Weights of a small GPT-style language model, trained from scratch on English Wikipedia.
Architecture: RMSNorm before each block, rotary positions, no biases in attention or MLP, tied embeddings.
Training: a variant of SOAP for these matrices, 145M tokens.
Each number is 500 + 40 x the weight over its row's rms, rounded and kept within 0 to 999. Layers, rows and columns count from 0. Numbers have three digits each. The size before them is the row's rms in percent of the matrix's.

# gate: layer 8 MLP gate, 704x256, rms 0.143, rows 595-661, columns 0-63
# up: layer 8 MLP up, 704x256, rms 0.148, rows 595-661, columns 0-63
# down: layer 8 MLP down (transposed), 704x256, rms 0.139, rows 595-660, columns 0-63
gate595 106:519512502495521460552494470580583500548469399468495561482518553481542573504439515524527531469508473464495500548472468465571526502535563410505472484464465475466506563495488465501455544473472494
up595 104:529474456461462534536500513454498470444414490501455404433442449535544494452502505496441420494428455480453472511505455464612529405501498534489511528480537499457457494504519514522549519482486526
down595 104:514511439543463534505507448451473443492440567560370503495561439563495487504469515517504468522457420492508422497464480512469451487560484524454518429509588448549498454479538505498554521494508568
gate596 099:456511498456456500507515493514529558484511431581537480393539558488459391413515546477481463540515541475514539458481432499558548506547484509472467466438480493430573573509520441494437489481486461
up596 102:535504466529489460482487441504523468464528468479462532494535492466556416460481548486532515449541491578535509463483435507570564537415514462504486551505502507590483495512483461415573509556431477
down596 102:451437539516486377492526509542594489521464465467525490442502510505511531505519547459515527589444501460502510449479437517490530447443527500493470520484625539500565510522509512462485531533514466
gate597 103:580531496501513551472503477534524464579497519466490505475503531497416484481495481503506523506574475517544534455512508446549463494514482500535491562499515416518449522496521483509493550495493530
up597 100:496515470463502423489504515481496416494497499561511591451524478397384441499423540522494510484498431446541483483520447493483487568485437472480469497497505458543519594533508524459532484516500545
down597 105:502483497446524523474524507461586487530478486514529514490540416474447473492497475453544556445513503476523540581520510603441356443553509516556512576515442486531558502508528503554538525509495530
gate598 094:521573540469468558561468541530546530522494519524536479458545497503422493546505516513552376483478416500567546472461522434563501527522553489547548500527507496448528474446530448537471531537513487
up598 100:450548485527536571427484509511441533453432488419469489483467481530508595485402469462390579456496507441527528493465530537510508515479476469516485421517455472521542498538519595568532487547518467
down598 102:480563495495555500477515514528540474562481511488515504456543487598495525504542552440489446529562503489444502533504491539584495521537533422498375457518510507478508566446475448475494485534496515
gate599 095:477525532476463441537512467540492450597449516529454568437552506448453479512498497476495505401520520530508480498530493547483437453502552453508416500480489448483477474571474457483496458535476487
up599 090:462507517489515471461516596446472543405541415518552494458489505568520527495492492509467555550514544543606536534491511434479507518526390454469500486492500424486477522455497478514426494447585519
down599 097:465534457545472510523548536493543533462469461449531471549518481404452549463565517529488504539447503427509470458456458520512472488525496545466564526451507541463539535474475551512579558523456510
gate600 093:476546472498479496476460577500559512458433475507446454488590562499424509412514439540489534511434453429493510501439592476511530443490536526504493503551472535494529556559499489574499574527544489
up600 102:512494485463471542510449513504546480432426455586487451486457502510476491461534502504443528458504508458501461502450557562512548492491624445511496517527532510517492530512455526524520506498589489
down600 100:518493494539455475544478496491451511472497469483485463466548539528483556415510407521462539519453471543482492447444581544475507504538517518473498537586483458474472598444483457526532501433504506
gate601 095:509506443489479456437498499541493499533534551492481425414501524498549486522496562582540464449498447488490492512531478529456516499520508505427460511438498501510465534490460514535489480453479559
up601 098:553411548510569516509506458411457433497440397500501492458513462602509460444442512511508447491537491508509443497465502513468509497486468561471431513521483560481490511454495571523475568418539492
down601 095:477519535510543485558566477457480544513478456468494560485500488511509533418468484522526538489487522452514482492515531576470610531456596462550434523505453513463442521434412513417446477466514549
gate602 101:544465470479532453511513475526603527424491422474467507437546534462504484560460545546522470497519471490510538464463480488458428497493455501440547385535432512552496579515491532549497442511482607
up602 101:512494555500487479558494529464486590531545430441520567523498542426516530502480503536574452534502491446471478447514499541507577453429564482506472400510429492552543586564566472503494501540526480
down602 094:452470591454500456486485507476476546527495507566583531560440394528520518512524479468458482494504437599520491466472458590526459473518488514445557518516565523472482449518500500474429478495505483
gate603 097:511549493437421491557520504532494526476591456511535490545464502478503590470432509501467473544447472442508508481578548447435521528475459465535476527504499623607493501475453493436550505512522467
up603 096:484555578487522455491491522493568530403519422505505409534460535448419496512485460469525473507484536519440488503496529487514576486530496408545555525497472463399553445604461476549471493499508460
down603 101:591491548513523479541543550501469471518497449518483475551468468504497475490430495463576492422506547449491542441493504467464552499531439461515528471543519448556475473492436391542574509511482445
gate604 099:405526503491504517438500449539473537552480500521464462568529555460521555501488502546484608531479466471463518505514507508489568518429515485465449547395502498505470551461512460502519490550439524
up604 105:514498499435513519525486501570467455601576530436486565460554558498492469498473460443521516484490484487456473532491549485476456564584523540472549519488500466522563400462550494530474533531453527
down604 100:470506422499468540458582545535483483541529503379483523472492503478542525532457511457543513515501484394553575468493452487463529502555490445524465554505523460554515501493489485565498528544422523
gate605 105:457527516568469439482484518496403584507503450493520440526495490457458544481545481465471506477547493527598370439452504461456468545497534479417509446448527515459506455557518500467492487510499486
up605 103:536535471511486549502563494473481515499503461493457462511512509561470458517457533457535487491473492531568536502467492503518561500442538528468545494496581558436468443483547455496485531483497535
down605 110:506522507482493442528496460488466466550521495484536512433520514549503488500474434481440513512493515497558543550494507485519477495466591494537486496551485513427549564516581562511449514531533509
gate606 096:533456470471440515519499464468473551505461445545547534448497513525551454540466518615496490406527594530483481483474423494575571450530491489441381503464583532492538540457431435484487503498484499
up606 106:469466475452466521534474477507448543485496517493482527492471482556539527465542458532571484582449442490509489478514501519527502504477560489493468488544468427478506523496482517440442430469469513
down606 100:522489435468556495418565542514531499583551514484571483517539463444442446503532556501556482449444449521470531545504554516483464529492425537478581492480560429477500477455506497522413545440434410
gate607 103:437508517473571504522515502589482541516467525487461504463487571476474490493516510486548486546471516479484508517478549491462505500597476502487516479537437505493505598498476481481491481545534520
up607 104:496510483535548476533468525510551472604512497520487463495461484512441488510496498494484442453479496523497528533529461507530549520537505493516463519532532515468468481524594483554570483366479443
down607 104:516472487527494481526516508478495433431487485474488494497489480558489553509570504509528514469558480506520522554577498525501575509566480426446440527513500458473528488514459532497458438520442517
gate608 097:502496494518531439492478460547533541536541512558451557525523503483469514521537425495460585517509430452530602384539394496516521484512486441497475442544484602507569545512481502591520488537504541
up608 101:517549448521555584501456538481510552467517487500448542510510494511455529513487463474500536503476476517444459497391508496491543510465501542513471489522431547530504513467470468489555505513503524
down608 100:527469543566494497464475429556455491494475472501545508466509538494507497519492571401511502501509495495502490463475535542531473475521537457497469503505471473519493487557506505476382490539484501
gate609 100:546482487461485558534451492460489557480551534472485522524445484534514486480497481556564521393523434496456434485540546483508631572545486529462515490469493524510531454500502496484539519535490538
up609 100:481472494520492461492510517447576503485542528505514521435527463519404491457505503502519375523564506481449599480490478465514494520521524513594481491526534536496518508479450527449494470438578453
down609 100:450472551416582493526451524561529544561491464496498465507502539523533480450531519434476551528524426437472481488481496494421457520523549555458494416500520472499524538546493537500500525534553520
gate610 094:536506459466501488587542471483462457527487497529499541483424531475460531554440539503502493520532522448462482540464603537477545436493516429546528480563487489478502539484455498509471465482475538
up610 092:484473498401518519495521592555585473508479534468538542447482458516469574488493532547569499515509477468524600563522517505459500523462597588530535533511531483504450504493572496501488478557492517
down610 092:507505406524504584576520540424581423452482481511561594504477513478501508513479535464499441471517514536513447473452559472529498519466492482435569476493488565515586452447519514412589538493484492
gate611 101:524534475558455540527563451509524465470548450472450536498536497542482488526512529470480520465548472544425445466445519489587487521450545466478488530494504496494471457543433485593497527436583613
up611 100:522486494511463512469514522520566431480547499469463478501487539487508563592501493419527495469506474553522450456448461416491550455522553474530464490533566417485482457505399516529519507526509507
down611 098:550534427474450475518474519539518497452534460568516550451529549581508504512535437566462502456481554548553488530503471613533497490559469516472459571565492488479463501442516474487489522489499498
gate612 106:497518472467512473496507528523529417552516485463434505494471484499550529522504477504566513517484535458457407476527558501552462475508519578546449498527516505541441527474507533497424407507486569
up612 102:550495459537529513462540444495499504491474465489528476462500493480423439541512480578478509485498524526503433497566482550485459493448409526485530469472396523486481500542486484492544550483524519
down612 104:603507544512501519481533568556542420471507529546511501523502486472452433569551503517466418491480471533516475467459503526505473473574542555507515448523555588489440445455440524445504548505519518
gate613 100:518451430536520446522510483477527438593511500529386519436508525564460490483510363506528550487510486455496454513457501475469544472472450469537552460512552430556515473555549507416471543500455518
up613 095:472489539490537502499442468552520516481508554564491481511568460515545493431534553539542522507483643476481514529448536485523499448487514533499491575452490492484559491482564525550511548477530570
down613 105:486612494480502491556560496540498510551517487450520534497458535500466474496475434493498414388453444501549541484517483449463426524594490508429464511469527474508561448484461452566515509542467425
gate614 090:481442500563458541575509482535419484491485585511398544493455527514467500524501503545402526452534488495478481458473534548531588474462556520484511507637527559543475453520435519423478508498485430
up614 097:553501456498540489493570450558481500493463511526525466554533517482513491492587433457511503503554509503578482513496514543503495477546437462480571545500420507512541515518553494547525490481475502
down614 098:528542545474468544535527513526555470508485484563477504499540556587472477496479528519521482540479425501440450511519486549541468487537517436566504485476421488582488535512477495490452499529532513
gate615 099:491544516492438615499464448541460479535544428511523480365529500553520540506517454530436489538465461496625483544450494606507524366501499505541508490482428468499528469495591546549537493465433490
up615 105:504430539561441542511434542529540496511479523529476544520552445485517509405519551505507478515489534524522521474454479523439504469433500452509474494471489463412474479539479502503485522488512502
down615 103:539498474497534512439512507512477515516525567510465502474468483546461510506502495542492527528506460497487536420512538486507498409518498534508494485450477575472502524543534524547389496506449544
gate616 096:456502488522498507537554509525511508488507501502474532556446427448502539513503569459476369470533463552482534553491521561514513507499510511527498498519529470476515537526444447523497515490413543
up616 094:542520549558459539555434472538420432507502505542393524465547466486468411475523454405529532423484537528516526413495527483551418451541528532454514433552496433511543581543577550552484443496505479
down616 098:547500467493451489510459440518505489472411532554515515469497518461525586452585484496597413444537517508525509441489458425474542496443416567478531496561470536524482511481508496482555506518448442
gate617 097:457480493450522508544565520560448506493507538403530501489482520436506492486553437458452470402535428518456509499477498499527504473475420463524496495520416477485467491492528499463511488488511516
up617 099:521468472472523467475540526466518431411559476474501552470487502492515564469470545504445512522500500475462547524502519517535456508519518459459541542572530504582528517586550478494432524551479444
down617 099:508468503544521493516502535498534520553579430529453530502407536576541471472515522458542490556463574493490530583582515516548491473529427469438456485420475454492430488591512493527568506483483530
gate618 088:470532449583459549565491539519529487498463508479461439527497496517479529513502420496439493417569427463500494461517530515482526557465462543447490523480513543342515550527526503453471540543498455
up618 090:511438449510493466547483480519498614559474472448494518540484484494481524462484464497501450530460560394584436537466519422469478525507468518439462529511424527478571542472504467500481474438556487
down618 095:516518480568500538501508495466532496573511558525449517488505540532449430586496539467469451576471558468592547477499505502515502527505539537580489521551476559489455543525501485442432469516488492
gate619 103:430479487557492477558479502578513506494389525518468503523509506520499486454504538392492490481511467408362483521568572499502519442451552511522519522521469443481500480483459478561431503517551524
up619 109:609555481434491538496523438483448475523577492569550556475498505520511421460523468571557526504494547486534523492490441476470472504574492485437490526479458464519499556534480465506535533522470515
down619 102:569459539512500488523475467507459512516471468459478543549548478492509497401475412485529447455498481475485522539527483529457474521518453453525562543494520509521462534486435452463504467484477454
gate620 100:456498501525425559573495476490543471463468513543551498468570548525583530466502490475483477534506469495476488534482519556509530507484614541490506475482632422488441522579505494529432497491491427
up620 099:539429555488461417530507478545486584483536459500481506467502599442496512395517459445406522487539521439458486457538588490557516510515551524527479520530508547470507438463501505524492494540464521
down620 100:508499476560508466514536399467523507550465469452401459515529562439506503494516528528462440460512540485465518474481521425540533501512488516507528553508536480472405404503466522475455510433538554
gate621 093:412476488464549524513531472486490415465576461551433440502446421501555488477453509486542487503484560434448405510525542533529501532503568521499469544501508505548525498529442479517523531423508508
up621 094:464524472516481506445435517468522513552475474470526534534566544519586468501511541444532501517508547446550487493474487416524483538539558495542483582533506485530554463508569459513484496533472460
down621 097:503502495485519437561494517547530564534450488515522488464518437449482515465471453507447560533450509494464491540534450540539493416513548388487521491487496509470546493472464526528498487474525506
gate622 095:502526508433491494449550484636533480575471575446479541461525547558499551528514538548534459511494521477472545505518534516533497509427575486475535459465549512520537510487501511506492526548447462
up622 093:560518502494483494464498515494578448428531522432509613489483494470513489471544477558503441525490506411519506567478582533541536374418471566602532437492557510509523531504475502518490570514500490
down622 099:493465534501411505453481471525540577514487495473479548613453438484508488508483504524528507482488497487454448503517596614547490516484486503507583479568458498555466558495480510484494516480489455
gate623 102:526486462502513522455523507525475517481560454508503400485512501488489536505518561541489488472546532544571447523514450476522446428540483522501538495452466477456497479535470470471469576568553507
up623 098:488463548567498589488512541537518559548554533479480480486444501496516507490468473518503496485504437515557535478536500579488488575590484488488436541535481467474493484524469486517554485499538444
down623 105:486534460584565511497500507476531517521540490423545499548466473488533503540488515584545504516584498475483503422455582535556468587392543494474462506541503460520426445489467551479510507558524506
gate624 088:465470489504456485491493439508479491530489500450550454502469448495503481546533538510513452531506454497379525483470523457517533510514441506557441516532525592427471470526437489494508498529425504
up624 091:580472499480501518526498525505464487509582549511539549463462504460527479525469498494475428492509468451540585533462469480538516554557574485512505469597476513515600588487471550563480512437580468
down624 095:426494499457513495487495526533442531486490430446501577496467496512496511519522484535508499524468530584432496532562540499525514507492511539438502484474458562516442452474479521503433489617521516
gate625 098:449545490501488486499402517472455480503500538516507489547459499564477502491508496525512468515565485474465540527534506502399443490550501516533512490510457457537509435526503435522553442502512495
up625 100:520483522553496484546580589533530480518490577518509473462559476453473544526504514542580523525465488503494472467561497539508522465498494516476451476493547454534486421515557502502482451497510550
down625 103:480581508561458488541486484608494520507477454490452490481509516522477505472496512575531505522523465547517492519575500492551428517489421554490480531540459489534480549489480559516505511564491509
gate626 103:535523488520486475443463497543514482538474429516529512532468592517508475493476582576474519447528498440521509547555527522539526489501451416499515461565459520492432445517476525551482445490510509
up626 107:511579563556519510486483521505503442526519501497455384538521496518593494567436484530544508595546592499553500479497507525487556571460541519484529460514457551413532499418513438451518453475511519
down626 100:454505462515518442463513483538563536514450449476501494520515494514469491484485520503456481459518526471524470522514535475476529514503596481433541463524471547478417508460420534490508532490509494
gate627 098:517565561502523613479476536533507462482475498518494470451526557448512557465540504443479520510476478514480503437528461490483495492481568449520431486504496514434555524534483540516529487541493460
up627 095:557481578445484481517507449536464503471532446515518470463398494519455514486480498583462477559575545515573507551538526462529532454579455457548469506418514493501510479542467451403463433540492490
down627 099:592513465557443439501452488510450504492540482515507494543568511510402484426531487490480410449511473493592578516514506504562494521483480528442517431503466589503478548461514473479539493438493500
gate628 100:459525499468478452495563537567434526521480437494467470542484511502567487509534492463464505503559430467536505464496419511474495479496483499455503510544518538503532489451511532526551419553477583
up628 106:490520481513455479470542520488536524569499412480479590495587445539499465496494549478570497551488494511534454454499509529452538473521519464540529512412525507512547532473602481461510507482430514
down628 101:533450512472463449507525563464492469405507459514432525496556492489587502344487503525467540465569431431412545458449537541491500538529444455507531519519492469528492474476491508480463468540502550
gate629 102:511476455489534500629546410487554516474575515452503447511513549485445488483499547536558507543486566448516521413494539501502479421510494518486509498485492471550528450615458510554518510475468550
up629 098:602456507597494505557532496473496478527523454513494498570497629467545513456505487637422459467496521475501453541521505541521503427504493464516546426489540526498585565494470468523521482465548543
down629 102:562484422483592523540486452555484484524528507402509502544557433436525536460457426444480502475512429552474506583527467433464462532536507471517616499502600554435491350508514464467503543465499480
gate630 103:476512552433465532519508477458444487524478526430455523536488457543496532504455555571509466494476503587462513420433512509589491440478523494519516527554511460530507457530510504424488505487434514
up630 108:487494435476522548562431447479475547516547482457514467503501454491505424472524599569501483529451456484454533492515408472501512509451480427502525481482431564539506488458544499451492507467471542
down630 107:518466453481476525496529520513507522511519498497520437526476518511556518487468506494521481464535554485424490545581479479582527452588517525508443508489487461416387509510489495512585519518470560
gate631 103:455478513506487552555429544515477493468387474483494494554501480469498552490439432466515508469475459504456459546522444470490490462551474445482446471581439446525441501433440481571426462555502510
up631 104:468504477470609497402463468503503560509501502524466491468458493560529582419460540486498475480518490471551532484523541540525410541506488444494574536473528488471478520466475508524507560387527480
down631 099:482539539460494500510480451362502514538478510494506555465497538503512483526504505512518499435480572490522475496490554562503485478498528499498496474534528541592506473500565483515460549510490536
gate632 090:582585479400477509483493503496473445517514416506428469499500513508544478507502581446481553487518504535477521480531545528464521533502478481466471576478431495524531576451467528450458502400515466
up632 092:548501524502441453487469529486536564541458488638474432554521452525464479476527524541498463464539531478447475521620473492478489494538523493560527485569484499460480528456542542500581527493443505
down632 097:470435513545457471489444454497477536553505479458491503484519503577458482508603545460545525559491480503471451525584571538441544489561429510468574520437473492487457508510488517537490515539438478
gate633 090:492567439517523507480511538475524451533568542457464421500555463382529543468550459469498526512502444530517481493470468405478560419490532432513517510408521463532496522556473526492524506512457540
up633 089:454519512478515500516443498479486507559515502515527521499482528516544433493523396477515477508510491514456507533464501531498522547511483515541513530514507525495538465541489528585526540568554539
down633 095:550557557483506526471496486564504530482420537471517473475477431502482531563492569442464465482466451542532430532552511559487554509475489521432513454515554523532456523463488541453447475440520466
gate634 101:550477507553480569527483476414443555537479469487489435451448522611529474490488471493486557438627449440473504474457560535531468474511487535518467552404533432512496552466502491519459424527506465
up634 102:545492462573576508463507475526515436545539504473494482432445483511547525488492545475521470479470521498527595469477503526464500531570476438494505475506574449496553478426563478488415508598497484
down634 099:590482446419492476570506474518503463559529550465477501530491405539486505525429535487567481504423481594521524457451527540562503505458506550449482536558461515476535579527431412466459441495487516
gate635 110:514493496527484537430540447502505532490538485474487505477488493579416471525456524477535478477531452464524518484468488466467499586602483457477555524547435506570477463504535511549468494471492538
up635 103:597456500500532528493543546556453507495483567522458519482420519521501416493509544481441525462563540548452458530486516508459493417489525543470469490490583453491481442485482502473490454527493500
down635 104:539475494593526474528546511481437521431527486543483499555500396493465580514476496542538492529491557482467429500452483430532577509477483500448472466492472461491494515518521493516527474511523520
gate636 105:448442486463529549543440515605484475507512511550468465512478500507575516514489501441492501512545472560565570470456544506570445419514527549556495405480475511509484544584487481532520430490542482
up636 107:528500466510640515459550510450501497506499481524506526485540481587519514507535522484513479523389525525582582464465528556526505472494454508537503540494477455549467531554529472492470463519491586
down636 100:489449518542478521524492597517425509555485542485456507516436477520569443422486588474486473496506450499513525486554543508525517541440548526523436476505540486547479524402461434581486472497434484
gate637 095:544543483534550526486529561508452489493485500495527434479435489522480542483483509419484486499614531507498516469466523532518530470524452464500562458537455539481498496436504478419446489524509517
up637 093:539445504432483486549517469420486470467516513526573502503503543437490471434524470484521486450451448508462551507519611516482465545452483528539520464542542474522452473521550529535500522482465531
down637 095:508474518478508497505488411491518464494463524512516540479543603414501532515474498594477475476421535461507529507582528503542481540483487530579531485523507492588490423449541477460487465528488534
gate638 091:527507509496501511552500541562439460471470523498564520519537524486461535494577462502473498525544498562500522473507487487450520474439530493503502499512515529506491541502457459481494594516431498
up638 096:504520495511495565541517547539464494556582507510548495475451447462532547540503458539458522452511447575505389514450488467474448470487552478424517522472476487560494537527488497464565503454535507
down638 097:525518551532482482437486559496588528529526525528499460481553475494546525532446451432497532561476486447523457521537447565487517495569469581509481468442445543455496540538495482465497493554509458
gate639 103:593575476544512496502392426530539525520491522534450518529514558481527488556505506450504456443531501549450426547484431470550469499494430494576530471479503522497512509457552495480552551499465505
up639 097:520500527518443497551536530515547464470507514489462432469479449502490471473585519484501476498386479458502472417470522484513535521421526552568564503540459555427505516510492442489497466461536500
down639 099:548523484521453526492446487491491485506535499465472484551498406530466454538473466522466556472461456547538548462455444442518509641488488481498535548485481524552499528508521581502515507492516512
gate640 097:430520485471473466524494537504420479517574470522438463518526453491503505479586467511480518464479667481505460450505491524527435539450536507488537550487444514482416548452526490546576516466487467
up640 094:499490445522457461574465504442446526510483471494476489506517448503472540443417561532452480545555489494462450546543488467501451563485529501546487498518545481415472547515475485490606495510431512
down640 098:548461500526541517436475490557478545459471439467452428491526475503467497552479504555486484452501501447419461480511457438474502418571481443444463478505542504432504505509468521535539525606494519
gate641 089:438536515419487520490433514444466478558503570444447500563524545554464555485489477495412534550538506489521485487559468487504497412443590563466481542393502488555492494541511530505468515489508436
up641 099:540502505446551515476458445458521486458505451510553446469464465438447405600499444510537545478488485455473489493522549494495566534441490425511492512468522507491439511524503496474484467517416510
down641 095:515484507492484593467433438514471486527533451557497482528522452506508488457487495407458490489497519455507488535434483490405517496556496535495509501497543505541484465550519584534483458581482526
gate642 101:490513552497519427516466434551576499369465402448521491529507437500498431436560559473511510453512456433486485470494505462480485360486507457542499462507443518486526450485478504519505508579549431
up642 099:523532484458518462495507455547492489550506558540540470541576519481462533475480571467490467483501490537478564543512496540537542451526555549575444535488578531531487484529498490607492455542476447
down642 095:495496476563451510558525491515512431492488500518578522480461415454460503501510532519549495527490541476472362491563519462498535516488524440513471610491474507505445465487441513503462441509514547
gate643 101:475459526465460443506440458466525419539511521482501471616506434475508517484468478505394427508499445486526475464504550499524460429456504491487454486515519438506452489525469493499497433518506483
up643 095:503477557501484524454512454485486431456440534486485590501443452486472475466458506580589517509473409452541472482552446470545425497485533536504470428514500526443514484517550561539525555399497474
down643 100:459484398587476548531518445496557478477476471589475526520495522495479509513471494427497478463488468386516505450499493545534499471477486478570446447500572522458487467526475551442518412437504569
gate644 094:524490508541402497464464526529546511535519476456493496503532494492496542450532443468511530411521471537474460533401489442493488430478531477527494476486464558487454511542535483518449489476491522
up644 096:474472448480478525569505552488499404429523518490453511493433553555519466515544526446488506518495523510451496592419488474512554528401577501570551575536489467480451535436443486491423512486410437
down644 097:556496468507509521520499540556445482527421520567507498489435459417459554538493469531499514540545464454443493585588473529483571469515447558503512439525526510467507481511527475452478511521419518
gate645 096:446507427514483503486470492467464422422453511489521508482416496500517459567495510443513539460490542464552517480477516490514532485542461516513517600455521549472529551516428518449520527490475526
up645 097:526504480468534491475457531500478479523521522512511495441573485512503430505498537443477505501491446463553468524419563465478460485492503467457524443528464516477597473428496544461508491494520588
down645 097:480522456462463467548495466420485543424403550491522463444528449467509437497456478453444554496457552502494457539561524487451392501496535558514469468526494577549483457502454538493533503526482561
gate646 101:489536536485553465445428479515541473453531565464490451498478529499505522539570487597509504516516536512471489524566472531499558483509431513528490519438467507529557525554534470459467458523502550
up646 104:489497472500470522489485525481524383522437485455491470533502465543529461474493506540525555492489505478448450489460467513516490508496512554538459529592549526529455473549489469511518436513459449
down646 104:502513451516494483494533509455441578527446441510495546557498483465493491507485439403522429451472510544536505526456501463502435434472448476544513513487479534528528468549501514502503418540458460
gate647 100:541559564583511525518475474558547471520556544560497489509527503526535553458517467504549495471461534402484523492505488472508479471534441523536462496523462468484561522510444449527522468503473426
up647 100:523525468465551509533507480562584531509515544454504529415511472539554512513485501508479506464505541439544485559552502483489451527508456483561519463495514473504503560453443548504524502457549555
down647 099:529492503492517451495545544495583553528467510524394540447487494525570568542460479473525555395507551422568515576513600563488523502479457463494571455462466516536465445431467549508498491422494526
gate648 103:484521432475420489532556497507500514493475431486467520525568507465522520494511449459544555479560531497495489496484429478487476525526502447478471441494515539529444597504469510468487535492468505
up648 096:509529534504589552387565538518493612573528430515486486469522468558496496574558547430463522535528496518498521560496460458509517505579470510545443503521451507465475567503559535516533479457468466
down648 101:529501479495499526503540566460436522513528463506535498436504580531470490464466533512471466522461513459507496525506507518513549474565480533458535530497470473495499506514547553443471563495417467
gate649 097:512469504532390560529499437450550418508479451465522493538454503513540531524469528472481470481535435488526533536488565493460532570506505563479474449469451505548478498533505486506543512441535499
up649 095:527515496500505488510472464450476510521546495564542527532572495522503447516427447564510512501561462518477507500487538425534466570462496494449479508512504455448559504495465480548471492495451536
down649 099:527540438540528578523425492503574508520525486554441478564509503550509494496471489485514468391533508427497485641507597435575459478485519491531496422536511539531591440456524485555513533434457523
gate650 105:440505515514487510528488543494576522569505453569453414494556490557478477555466482556546514480505491456527450470492474516512435474448496497475556560489461550504479534408504508538519481494500546
up650 096:455610515556436454579423539521474527515473520508479505508563524501515459507465538525552484537535519468554460489451460537501486474530494469484501560460540488530507451515554521573521557539522458
down650 103:473498509517463511533478502508459504549538490555556441529557474551547477480524485534463525486488495527534463383498504518538457573467510488486552526510444569537475543464490509503511485541537583
gate651 100:512530480484503478589493485512486508460447464535521538479501514492494509450491520430490525495487509544494552492447459491442529497543453464530512520476442428498457500515528491507481457520518533
up651 107:551450450495565459564454516484497574484477551483531501492494430485531549427531556508521531495545546578482486512504536521524527498503492561484537475515514495481519459508424543547489472450491510
down651 101:493403481475463510510567534494488505477435496486522558496520555464552516558474457519438511452487535450556453549456479468519538479582548481525457531456489436446548456484517517486505473512534389
gate652 096:482512458518546450518543459496502517505477444455456522473557533465483482537465525504425524536489451473470454441508521385507480516504450482411603510457499521570565621475501503489560483468557475
up652 092:459471446525508484494501563533493525506494479428516498469456485477447504484469543550486487517503436531466553460542545594462524516491464476489407488457513495466441485559475538515525530490500430
down652 099:518506514470470501510488491513551587472463471497465434445565502493531551524511433438486522536502575535548470515513428508509490474476487425469459491495467445444462547557474503484466461544483525
gate653 105:453487554503470521475505497453558466467445475469489524426503455571499511579574447460539477498477566457588489522474469498491513582570523488566519542456389531545459459540475449499466498454612515
up653 106:491546489462504523537548513500442480515501506507504555482476528494421453460525511486569521510512538488549518490528514528490487523523597521539532489557505485433520504555523506553453561550532457
down653 101:498503456428498465480423508478416453492448497525458519506448483443550479568461569466455462533598470465468493436479531514564490523537513445500511472455549436487463578457511505482502544445470471
gate654 102:504523493499428525466521522513475513499473509557489491482565495512474523513470452523545492511541550471486532463480482514456444467549394466452607520522537581516510494479548527491513473565486518
up654 103:510515444518442483491499483550434460454428461397457473476470412520554555566474525505465551543548448567509521471540533490482493535490513495512494589490467475513507458466516518460457520460471434
down654 102:491515492459598550445474507581467431500530495407541568459496494490472547495511453486515542542511565506499502520486637458527464533433547495506575490528538560627519462469583519502468480480567513
gate655 096:478495420431492529548498502554536532492486532507396485484527503473610476478548501469570426490536508506499529451471507466441436485432512499522485476562503453480504535469508484537510540473489494
up655 096:516429532476430516539432571534484508502511497494575566456464511530459550532481507481554530482519461485526465490486496468522507552525537392511535564530516475553478522487531498533426616435492527
down655 099:490547513495544499486565447455421486437503508489555504495473451507347473483546542512518532504510518515493541513453485544492523481511475456483434555515493453495504484522499406484554549515509591
gate656 105:467481501609435568471488507467460535487601443552454429430494473516484489530554401550555531480545503534519559484579488424578530566448509522503492454486447503535413541468448500423542513493464481
up656 099:486465528467427497428505530513513432504475460510449508494578484545531565490537501484578529509511500485448470471491528476515552533510465508493490491531524490508515507477503529500494517472527527
down656 091:491457435456572473480502569568487531511496526539529491548457525566394574487488442498452493525485510530520540514440437457561432508490500478503453493446508522522477456517414510505518489563472432
gate657 098:536467442481504487494601427522468570569541432466470535498535411503465560445496475415465459426538503461504493483488502554468438463458444515488501553466453515520503523599473458465475493488508533
up657 101:478462511498427541487582491531589530487439487491495444489459461460543477623501450520537475556503533546505506512493464517496504463479525496516484572492541523518548462527459537532497517512491607
down657 106:472465463491435431563508558526566388523473491525517509518461553537500584529464538544422461532491467527517495535536534584537517459472486484475450522499455480552442542552530485453510548499498474
gate658 098:489512509495534516499505434518450505511555504470488543492524559503538528556456457495443488510508545577570547460500481483494529534444573479535479556530451552421517518402506497480548434449530465
up658 093:593549505488512444498494465527449478503484499499490489457396472422459456532589498574557468497515417563509547564514473516471476505552525490484458565566509503540510512527499463494458533494504451
down658 097:517449519528506482498454515499494520453510432483475493507453561465454483506459461515526484550566528518594525621462503463485496540461466459529471526491511494505502477455488564508389516539587464
gate659 099:450492512466476540517429498510454528554451461417468525500447496505508500515429472544547528541556485468515517423458528407549508451495512443493443462495486532470517455481525522545561449522452535
up659 098:533464471454485535517499512495561468484499578528493506557474461504509497496503446503547448431466416502489495515432548577488494437480506456460511534443426526575553528526444557483460514470484485
down659 099:493489533443551475482590491564547501503543516529508501500421429485541448479571479506565493472424552493527515466559524548537497415440456531572568487488483456450514530502471461583506506477516502
gate660 106:478459465542489532454507467524520516524486503526452499558543505532489540640450554413486475589512540453487494433528520508495576489527508444511620442533510435518514499514501576454486541540474515
up660 106:484464571503516439509527443487550480563475538495531487526497481390485459554493527472507537440487570514490487602460557499463527544520488460423477498518469500542470499539522525498427576481483485
down660 099:521515517539508524574484386539474426534462534512484561529442519466559485574466463472485511442443479479446519533543485425506445466509495476535561498548507513530496503475419467527438549472473465
gate661 101:455603513477493562510509487483532531522514462462493513556469475429412551430454505479448463487504479540616502522432470522600502473496494480552423475471506432606435530487499439475555492517474488
up661 104:494559558418529482559524467547564465506542514459542483543470460437556447464498518515547518541450491460541556530457484503487500466460512546573496602487548499458473477492455425513519460535517464